config.toml
n_head = 6
n_kv_head = 6
activation = "swiglu"
norm_place = "pre"
tie_embeddings = "early"
parallel_block = false
init = "normal"
init_std_up = 0.018
grad_clip = 2.0
Each number is 500 + 40 x the weight over its row's rms, rounded and kept within 0 to 999. Layers, rows and columns count from 0. Numbers have three digits each. The size before them is the row's rms in percent of the matrix's.

# down: layer 6 MLP down (transposed), 768x192, rms 0.243, rows 46-50, columns 0-191
# gate: layer 6 MLP gate, 768x192, rms 0.237, rows 47-51, columns 0-191
# up: layer 6 MLP up, 768x192, rms 0.255, rows 47-50, columns 0-191
down46 097:455514465510540527511413550539538495459445500503573463461503586556497516525527532508514494536529541546472481568436506497515433534542515499577476469529519466444475524563473472489539511459546494556446454591488564568457478522503448531540482531464532501533439552470494520587440597466508443478512497502498549546481499534471472491534503493489490485531504443531554518498470564480496421485474492472451515508497474474536536453535571508578448496534542610520463513422536486487452453486442498425474551448547513480458495458419519522514484486471588580498478516537486559544483446496507526470
gate47 108:461501548446489510508527521460552530491557523441501491548511489499435564504518524524467534488493423545478500426494453477550460509538503521522504423484451478500558487583544557507504442536413580457534512578462590470517514515550495494541509481543449540442481487455483496521555413497562503456490520567485563486569441511471441529534482513503506468486572533524484516440520490521514496502485594519472468489523475462558499514561447539471545493500493466496462443516467560525537478511522606472460453493469540534487492505478446465530482486446421476587535504592483546506583482514504452426
up47 105:486512562487471515481472475496576478494475469504509476540507501580539368558529456557435508549525554491491470573499544469501498511491523483498449521556557468498407484502532525475527595527484497543511469523501496539541491491507530536516575463553524536462569423472510565510409559456479484547496494429467437546471509441505548505569563475464463496538475492477490429496542504511499510495520550497499491432469459474562506474553428519483499478487536514450463546522551498521484554512535487481574531522445560492514591550403470490469508507531620498530567503485488539487525540512476547466
down47 105:474490503532608472489616554456487511498573480482535535496527558506480501507489524550538483537455525393581516447510559516461542459501511508467446437542591531520490489512479499525492522485493446457517499556483565524533548396534430439494464489539478478560433548468515529480502510513386517472522498511487558524459491538527496476496503499537485509489472470520478428489438556476515526535469533498560469458492454467566484512553461489484508541480499476501461435497466551493469509489534570455531585468471515430540523507502539493482457631476492546546495605500456485503449479491501527510
gate48 096:486610487452511501521449437552489520583574477542473488460529492593541490496509541568506550478486530554551390481484470510502501462565424438525527524522505547448512565432546506544501527504526452538499452488531508465557506485511503447489547532528464522420481533472506468505519518545482501469541560475470516476529469486505513489496409555467546542463468538508493446458615549471470478487493472507464501531464467508492471505530517481511474572446554548421518580512527570467481451467538512533490522579495581485540416479422468510466530430486476461459489503448476497520519452544474495523
up48 098:563533491493530543489454413439434498509487520512488517527525515495521507453518561602505511513520565486489499494440536472450462526557460488496494497376451508562535457498466479532516442452500469436445468495553489543476470470452489438534480462551476506510534602541468450479538506482481462493594572501516519551575522501474555514489497488514558496540471454523518514535530514483575447443539529585484447500481440462552504532511468575456454516394510477570493570535553537533554558473553499495460519483527481522489522451496532431493532471433447439522483513508498511509546425499484535499
down48 097:532499492490506535464500473559504581513486542534525459481476530510474518534544518501472551503483469474538538547584529502526503526535459426514449560486491473449504510456422492563504433531521495575510443477554503504448531504524469471482493412539428450514472570480509478534514569463417481490572522463483489470558548546494528519443530550493485484540499521495532470496590511465515505511509460604452478545439539457557510566412472505473467490494487496504508487475543462401485481502524486454447476548569540495523564459490504488530503507452504463558500537518385451418610501492566479480
gate49 105:499514554551474517449493464429549524472554504520533446483465442526464554462497491556548527497488521433442501456451487498539545560428598498531510520512461504541437506507510509499523493483495529543453551498484499487457454476432513439487537557450571541452573459499573535524503433487481522497452526481507468463446443526505421527515448490527493424568520527540495514496511489419536551446588491485458485477496501565475539460527498515488463435561436416457470570496487522473520445480459481446436543501451606504516444487487494566475495476498530458536421499522543451537528457572515493493
up49 097:528493585476528544465543510481501553418493500449456440497471519530440522481554527555437449464475536445440474491466558507571547594492596548507447576444510463495480507508480542439491526459474500481447561475504474521567473468511492439532533558512563509457496442501516508523451508527467530499486498575492517537494450535519486511512539522466499453531496471537463460461471515509543505476552509512484508478467536569507612475530485533550559505508496477493490532494423524482494496445430550542507544450524557559448428505530558438405524455552485476550431449508553514539493476540500425547
down49 107:542474428451455496513485552524536518491473426429478510477520517535477502445501487512523564553489565466507517433488469513456491590542541465553529500543512468471466476455479475480492465536477494487554526441461515533530468540450497515473489501522437429454516493418553385505484482488594480451482494483491427445387524456484527528485484480529500392493551546527475481540465416502514531490523572476484537479468493600483525461530554446521559497492456497494532526518512480441527525542525479454530492481445529497544489484530472589559461514503475473593464505581478489559504518522522425448
gate50 109:467415481447483481535460433510475446575465513495517487476538491521487548474560574521490486537400514493497519470520471503587525571485497524547535558533508544499608491530543549507522615555487437439497545483539504515556536595538500480513510478544461476502500579478506489510573498504498563474503516491527512490509532461525497459545473635491492558502483434574523500455491493523559442551517473485489466441520473525477589512503457460480457493485456568453566486532489509440522502491590482501483536474482509506529517520417479491473490468480518518518542600541483509500534472519472526435
up50 104:502452496440516458461468444531554561508523542481496544452533483535477565467461470528546500494510460506565485497511506478458490406458455565457507427508511484537418502455500504507462491444457539430536441534517468494528458543448553528522469502502510488503483440459500574479468577490482524559546408524511471457497502500531430479519470532494474519425560557467482448486506537423495438518445415398507532412536568494482488539491553455493501498474485529510502547467534480481505508490416499497416533551530581543497574495432473504492463598440481476481468508490486462536427477501489497485
down50 109:539497477479518531551446417554561468476508477551523545462493416529507449500499511488465551514470494425517487487460472510574521490490471544605552449499575512486471503503588525490448574474469482423497412517483527493468428456510476456550465479433494519535452456519447478495472581375462560495515452531464500466478505524458447435583478503577487547455490495510461530575455535448472490508484512467495547555449543501538543541474532458455499508511538476484512505437446527496480511507473534508533544485487549507481497569447491449577473559467490533526526494477511533424436493476551489519
gate51 091:554474515513466524392471460512522479479470507512524561538515516505439569454544459492489510523530413441516480424481474472510433551507450489518496525520525559498541508555516451473522531500506466486470491490620477542435577491517469504484477486483464534494427545541454528477414475468486500527557498558516423449499548467503495489497568497481485520475464469509442493516470547457436436501449486462410541514583548437450547475496437480515515515531492488485413406480520485448518484467537497533566521434490541450496529531458508445523538522462543523435428512465487540449500434539540463557